From a checkpoint of a small transformer trained on Wikipedia.
Architecture: RMSNorm before each block, no biases in attention or MLP, untied embeddings.
Training: a variant of Muon for these matrices, 103M tokens, 6312 steps.
Each number is 200 + 20 x the weight over its row's rms, rounded and kept within 0 to 999. Layers, rows and columns count from 0. The size before them is the row's rms in percent of the matrix's.

# layer 3 attention output, 160x256, rms 0.068, rows 22-47, columns 0-127
100,217,199,190,196,195,213,222,163,207,183,171,192,198,186,224,198,172,206,183,198,183,206,182,185,210,182,182,187,188,196,207,217,183,216,201,209,206,199,201,215,199,211,205,211,222,196,206,194,221,183,191,186,235,196,209,233,207,179,202,198,205,201,189,244,198,203,173,190,212,194,212,202,225,195,221,216,221,172,165,191,215,206,216,215,184,168,208,221,202,196,191,186,172,172,204,166,168,185,201,194,219,196,206,185,208,214,238,186,214,258,211,185,222,182,209,208,199,187,234,185,209,180,199,203,208,193,186,204
098,189,221,194,200,194,214,177,221,210,200,170,222,211,184,194,213,212,216,207,250,192,203,192,228,176,203,196,208,211,185,187,230,223,188,204,215,226,205,203,229,204,234,183,196,198,195,205,181,197,192,209,173,176,195,200,209,196,200,234,169,212,218,222,203,207,203,183,196,196,180,217,190,196,183,215,195,190,179,194,189,184,192,196,210,204,239,211,198,176,190,175,222,198,195,199,187,172,182,217,258,183,232,204,213,182,201,173,182,175,199,219,218,234,211,209,214,216,196,195,218,207,186,226,210,208,167,197,218
101,188,205,207,201,218,164,196,193,178,209,209,187,244,198,189,222,176,198,202,199,183,214,179,193,196,186,206,165,190,219,205,202,182,179,192,199,183,202,211,210,202,202,211,191,232,224,196,219,195,191,187,208,183,191,225,196,202,192,213,190,178,207,211,196,192,223,231,201,190,186,173,187,223,188,191,213,177,180,208,229,241,205,193,209,161,194,208,237,203,212,193,205,220,158,188,215,180,187,202,191,200,228,220,210,228,204,236,170,218,227,195,207,199,201,163,213,215,197,231,172,195,165,182,189,217,204,157,191
110,220,178,202,199,192,194,202,161,190,185,177,210,193,198,220,200,191,179,193,196,206,203,222,195,189,181,182,193,172,203,183,176,222,218,217,208,220,220,173,217,208,196,183,220,201,162,182,167,206,192,195,221,209,227,187,229,199,198,201,188,207,163,199,241,210,216,188,202,196,176,158,213,216,191,195,184,209,205,213,200,208,203,159,202,198,218,191,186,177,222,212,219,203,178,189,228,225,210,176,180,217,181,208,179,186,214,227,188,217,179,185,187,177,210,216,229,201,249,214,229,191,205,179,177,195,172,208,204
113,195,175,203,187,195,196,196,202,207,197,208,193,181,187,214,199,190,210,222,197,205,199,176,208,194,223,162,224,197,216,195,195,189,166,221,196,207,178,208,180,185,164,185,192,210,182,165,235,177,195,189,187,201,203,205,205,184,213,191,213,195,224,214,207,195,194,197,167,216,201,210,161,197,206,209,204,220,173,221,198,192,215,189,214,214,178,203,203,219,194,232,207,213,189,210,199,203,192,194,197,207,189,190,209,180,172,211,212,210,183,199,238,200,198,195,175,191,179,200,183,191,191,193,178,213,184,188,182
101,193,196,222,188,220,200,206,223,193,215,209,202,190,199,214,219,252,176,196,224,179,216,219,204,194,209,200,229,194,222,204,232,207,182,204,203,170,218,223,190,180,261,202,190,221,206,226,191,202,218,211,173,192,209,221,193,221,192,202,212,219,208,196,195,188,251,196,190,208,217,153,215,191,186,170,231,215,203,167,240,196,192,197,209,193,225,173,193,260,205,189,181,223,191,178,205,179,195,202,212,204,224,222,206,220,228,201,201,210,214,197,218,178,183,173,216,185,234,198,175,167,198,221,192,184,202,209,198
084,201,227,207,167,204,162,195,164,202,200,204,184,216,192,198,190,193,214,224,223,187,215,196,186,222,188,198,220,189,222,191,189,215,193,203,170,187,209,225,196,220,193,172,213,217,182,183,203,208,199,207,188,173,185,252,181,217,185,195,201,224,187,203,196,205,206,197,180,175,168,218,187,211,179,196,203,243,181,222,239,202,175,216,191,176,198,197,182,212,220,197,157,200,224,216,194,174,181,208,210,192,213,210,186,211,215,158,210,172,205,190,213,199,209,214,239,177,196,209,202,177,187,188,203,203,244,190,231
105,214,204,186,207,211,193,242,199,190,239,207,216,166,203,184,205,221,193,199,172,221,229,213,204,223,199,205,178,184,227,199,186,212,165,204,194,191,204,208,201,211,192,198,236,189,197,239,196,203,200,196,204,203,202,211,166,189,226,213,221,195,169,224,189,188,207,192,241,181,224,199,187,200,180,191,210,185,193,211,191,204,197,180,174,230,221,190,200,227,185,217,187,222,200,213,192,212,217,199,191,208,181,176,216,188,171,198,217,189,218,180,197,195,227,191,164,216,211,220,208,208,228,200,188,173,191,211,217
096,204,200,198,220,198,200,234,188,198,167,235,207,197,204,206,209,203,222,163,183,219,210,207,199,190,195,182,196,214,181,220,220,197,183,187,214,164,216,178,204,200,219,188,235,222,207,227,172,179,205,219,222,200,234,186,200,206,208,190,192,168,188,200,213,178,179,192,203,186,205,194,198,200,176,198,176,172,199,173,196,194,186,198,196,200,191,200,200,149,225,197,195,209,217,215,212,259,181,199,230,182,162,213,164,193,209,200,203,182,197,208,191,194,183,223,231,182,218,202,209,188,207,190,202,227,191,190,181
103,204,207,198,204,178,192,210,167,168,192,190,154,214,207,215,238,216,174,197,211,207,184,207,220,189,195,189,214,183,200,214,186,211,187,186,209,203,174,191,169,202,192,195,219,213,194,203,218,212,229,219,222,226,222,213,219,185,208,190,196,204,182,195,176,202,186,178,173,236,205,190,221,220,184,211,167,203,211,183,185,207,202,224,190,247,212,206,204,218,204,188,187,181,188,183,197,224,221,188,201,184,192,194,208,185,172,217,230,217,192,174,221,194,219,207,228,186,183,216,228,210,215,222,188,183,230,213,212
105,175,158,208,198,190,243,193,214,210,191,218,187,185,208,192,195,200,199,200,214,170,216,186,217,181,184,212,214,194,185,201,211,229,210,209,210,203,186,161,193,174,216,213,202,217,202,196,221,197,190,212,209,196,202,175,203,222,195,168,219,194,233,178,189,186,216,243,181,223,205,222,157,170,198,195,169,189,208,194,199,205,233,217,192,204,181,242,234,236,201,208,211,184,175,192,231,215,213,175,203,193,202,198,221,214,191,172,212,207,188,202,245,213,213,181,189,191,169,191,209,203,191,184,180,174,198,165,174
095,211,184,203,195,224,224,174,175,171,189,202,207,200,216,209,189,229,188,198,197,228,167,224,198,212,193,232,218,210,211,194,160,214,200,195,220,184,196,215,223,216,237,191,232,216,178,192,180,205,208,212,210,176,234,209,191,215,212,153,182,195,192,197,217,157,178,211,207,195,179,212,217,197,186,188,225,199,197,173,186,201,214,190,214,181,183,219,215,198,193,207,187,214,225,236,198,193,178,192,207,196,157,199,188,220,211,231,181,215,209,198,165,204,209,222,178,215,221,203,194,179,220,181,199,212,189,208,202
096,198,177,198,196,226,190,197,177,179,196,191,226,190,192,228,190,184,198,188,209,218,185,161,163,211,200,189,194,205,218,198,201,191,196,229,222,202,245,174,245,185,175,176,179,208,193,181,198,203,189,170,195,191,194,211,210,210,213,173,222,163,211,214,216,168,182,192,189,196,184,205,194,226,220,206,168,205,219,177,213,211,185,208,225,207,223,213,182,196,219,203,201,179,151,202,213,212,196,212,189,208,190,204,221,190,197,200,222,246,219,221,232,210,207,206,201,187,192,192,212,187,203,204,221,208,221,186,224
101,190,183,207,180,192,206,222,246,220,222,199,222,200,193,196,175,190,208,200,195,173,218,213,212,202,208,241,224,211,189,235,181,180,206,166,182,197,185,191,172,191,200,214,174,163,215,163,175,181,161,209,211,185,188,210,225,188,209,208,204,195,204,216,202,168,230,207,192,206,217,221,203,187,196,193,202,194,212,180,235,182,201,188,188,199,177,198,210,175,185,216,193,184,211,199,182,216,176,196,167,167,176,213,207,222,193,235,194,207,164,222,208,176,161,222,146,212,189,214,215,194,208,169,203,216,195,193,180
095,170,201,195,207,171,182,201,197,215,178,194,229,183,205,201,185,186,194,178,193,207,187,209,197,181,233,172,204,180,188,226,182,205,220,223,225,211,176,193,198,194,184,200,189,204,201,204,211,223,180,177,201,199,209,187,201,180,208,180,175,199,201,235,215,185,203,193,190,182,191,223,219,205,246,227,222,197,177,204,198,196,202,225,193,195,217,191,165,174,184,208,178,195,223,200,214,193,189,203,207,174,193,210,182,199,190,204,191,223,192,175,203,187,216,248,196,189,194,197,193,207,214,249,226,216,220,231,171
099,184,216,188,206,234,204,200,213,206,176,228,214,194,215,221,175,205,233,198,184,208,220,197,235,181,187,221,217,204,186,214,204,215,207,210,213,186,234,203,216,207,199,201,232,210,209,201,190,176,196,209,213,184,188,193,173,212,204,195,200,201,202,197,210,206,226,168,193,199,188,187,145,228,183,193,212,200,218,204,212,211,202,170,214,209,213,228,205,178,241,181,211,197,186,193,197,187,201,216,170,205,245,211,226,217,224,206,190,220,210,208,212,202,208,196,204,192,193,214,193,166,190,189,199,185,211,206,207
102,185,199,175,216,175,207,178,224,188,197,192,209,231,212,227,193,209,198,166,194,216,182,192,193,200,209,187,210,205,190,218,176,187,222,224,215,164,222,181,200,209,230,189,180,191,186,201,205,206,188,190,199,191,214,208,185,198,200,202,214,197,188,188,210,202,231,203,216,169,203,210,158,191,208,187,218,182,197,216,218,210,169,187,176,221,199,196,190,202,203,175,223,211,181,200,235,174,207,209,218,203,221,201,213,208,213,175,208,204,185,223,222,198,215,170,236,208,175,175,170,175,197,198,227,171,171,168,186
103,219,201,199,195,213,177,188,185,189,164,215,198,202,215,209,223,205,206,183,186,246,203,169,185,223,212,197,202,210,210,210,225,199,192,201,235,196,215,174,222,222,192,191,191,231,221,221,208,194,216,231,211,184,205,192,227,194,181,202,205,217,232,202,179,201,166,201,201,230,222,211,212,213,215,209,190,206,196,205,195,206,172,193,201,190,185,215,167,211,203,188,199,183,204,188,212,183,174,225,210,228,181,217,208,194,192,234,176,187,216,204,213,221,194,204,155,200,228,202,221,232,236,177,218,230,177,214,192
093,204,200,193,195,175,198,206,215,247,180,184,173,216,230,236,178,198,195,200,186,207,166,178,196,169,225,171,229,168,183,221,193,186,199,198,193,227,171,199,197,177,219,195,219,174,200,205,191,227,206,167,207,236,199,210,239,193,200,196,195,198,211,215,228,213,186,185,186,178,198,210,194,215,184,197,204,183,195,226,193,226,184,204,207,222,210,211,199,193,199,176,190,193,205,226,190,188,202,194,196,178,205,215,201,198,184,181,186,187,225,199,187,224,216,218,178,197,163,192,205,196,223,179,211,191,199,204,215
096,190,208,210,189,215,211,203,209,186,199,186,193,227,234,228,209,215,231,214,207,204,204,197,222,185,180,221,180,179,208,210,224,192,211,221,190,184,215,196,214,187,213,209,219,185,206,165,215,196,190,219,217,197,193,192,167,204,203,211,228,192,206,180,178,219,163,203,172,186,216,206,204,212,194,216,220,197,206,191,176,222,208,229,198,194,169,193,210,209,198,164,174,199,218,186,219,225,189,223,191,220,159,224,170,206,237,212,171,206,197,183,181,208,183,213,210,202,184,192,192,183,205,216,178,217,225,238,196
111,214,222,200,199,207,189,201,195,179,222,190,180,196,195,199,176,194,203,207,211,216,198,173,176,197,223,197,218,167,196,221,228,185,199,191,186,190,243,190,218,206,191,186,213,195,224,178,191,199,190,186,209,200,171,204,164,196,188,200,215,207,232,174,189,198,188,196,212,188,185,204,188,202,216,184,203,214,188,209,220,227,193,194,198,194,202,192,200,188,201,208,164,191,189,188,222,174,199,208,229,216,180,212,195,213,166,177,203,207,178,191,224,233,196,212,204,198,203,209,208,202,188,144,229,225,172,176,192
105,193,190,190,185,199,170,183,210,196,237,201,189,220,212,211,157,201,203,153,167,199,220,198,194,228,224,212,181,192,197,196,200,196,223,178,170,220,170,199,188,183,210,184,204,188,215,201,180,201,206,153,189,201,213,208,202,196,220,195,213,228,259,178,228,205,184,190,198,161,189,200,203,189,229,222,179,192,184,233,216,202,169,197,180,229,205,198,213,171,195,206,209,197,221,191,181,209,218,219,177,222,160,215,168,197,208,175,206,203,193,212,213,225,175,205,234,211,219,196,192,202,209,209,195,209,176,175,192
105,193,199,216,195,183,197,176,228,211,183,189,189,221,185,206,195,201,204,215,206,198,198,188,181,191,195,182,203,193,179,216,217,164,224,202,184,197,189,205,202,176,211,209,212,191,185,187,204,184,168,218,182,192,197,217,243,221,178,180,199,221,193,224,205,226,180,225,204,189,221,185,192,206,224,197,198,185,225,227,174,227,207,189,189,221,195,207,181,238,187,205,194,225,170,204,214,220,194,194,191,229,197,182,200,195,189,158,188,194,191,201,191,192,212,218,202,198,219,188,196,230,191,200,211,240,202,217,183
105,229,178,207,204,209,195,181,193,176,237,205,225,208,216,209,203,193,209,192,200,204,232,213,205,192,188,212,169,232,201,178,201,233,185,177,189,187,228,202,207,195,219,207,193,194,215,209,179,193,214,196,181,200,219,198,192,210,207,224,205,176,195,181,191,190,244,179,218,215,200,218,198,210,190,176,197,218,227,193,183,240,183,190,185,207,201,196,201,215,215,198,190,196,129,200,199,188,174,159,223,193,184,191,188,200,192,152,195,213,189,228,238,208,194,215,253,144,196,209,205,177,177,189,188,178,183,174,172
099,196,194,218,226,232,195,175,191,212,180,203,225,194,212,215,225,198,222,189,216,215,234,212,175,224,189,218,212,200,207,193,212,215,191,213,225,169,221,192,201,227,218,202,226,188,192,216,199,215,207,218,214,186,190,188,179,224,172,200,222,196,197,210,179,198,185,201,182,194,199,217,199,238,200,202,219,218,213,215,200,212,191,192,195,207,174,201,171,196,205,214,171,208,175,175,216,223,201,197,206,212,222,206,176,223,234,209,216,209,225,211,203,173,191,185,246,176,178,217,187,195,196,175,202,184,221,170,203
097,211,205,187,223,202,207,186,175,199,182,168,228,233,206,196,230,197,223,229,232,205,178,222,241,196,186,194,193,214,199,191,178,201,187,234,209,208,207,208,206,192,206,165,187,221,169,193,206,185,202,211,215,193,196,218,187,182,199,207,193,237,183,188,210,210,203,220,195,195,170,202,211,212,217,207,220,182,187,198,181,201,198,219,241,212,190,178,203,226,210,209,184,221,193,188,182,235,201,204,195,194,186,219,190,202,208,202,192,176,203,199,183,184,218,168,213,201,191,173,194,182,199,187,187,200,201,228,198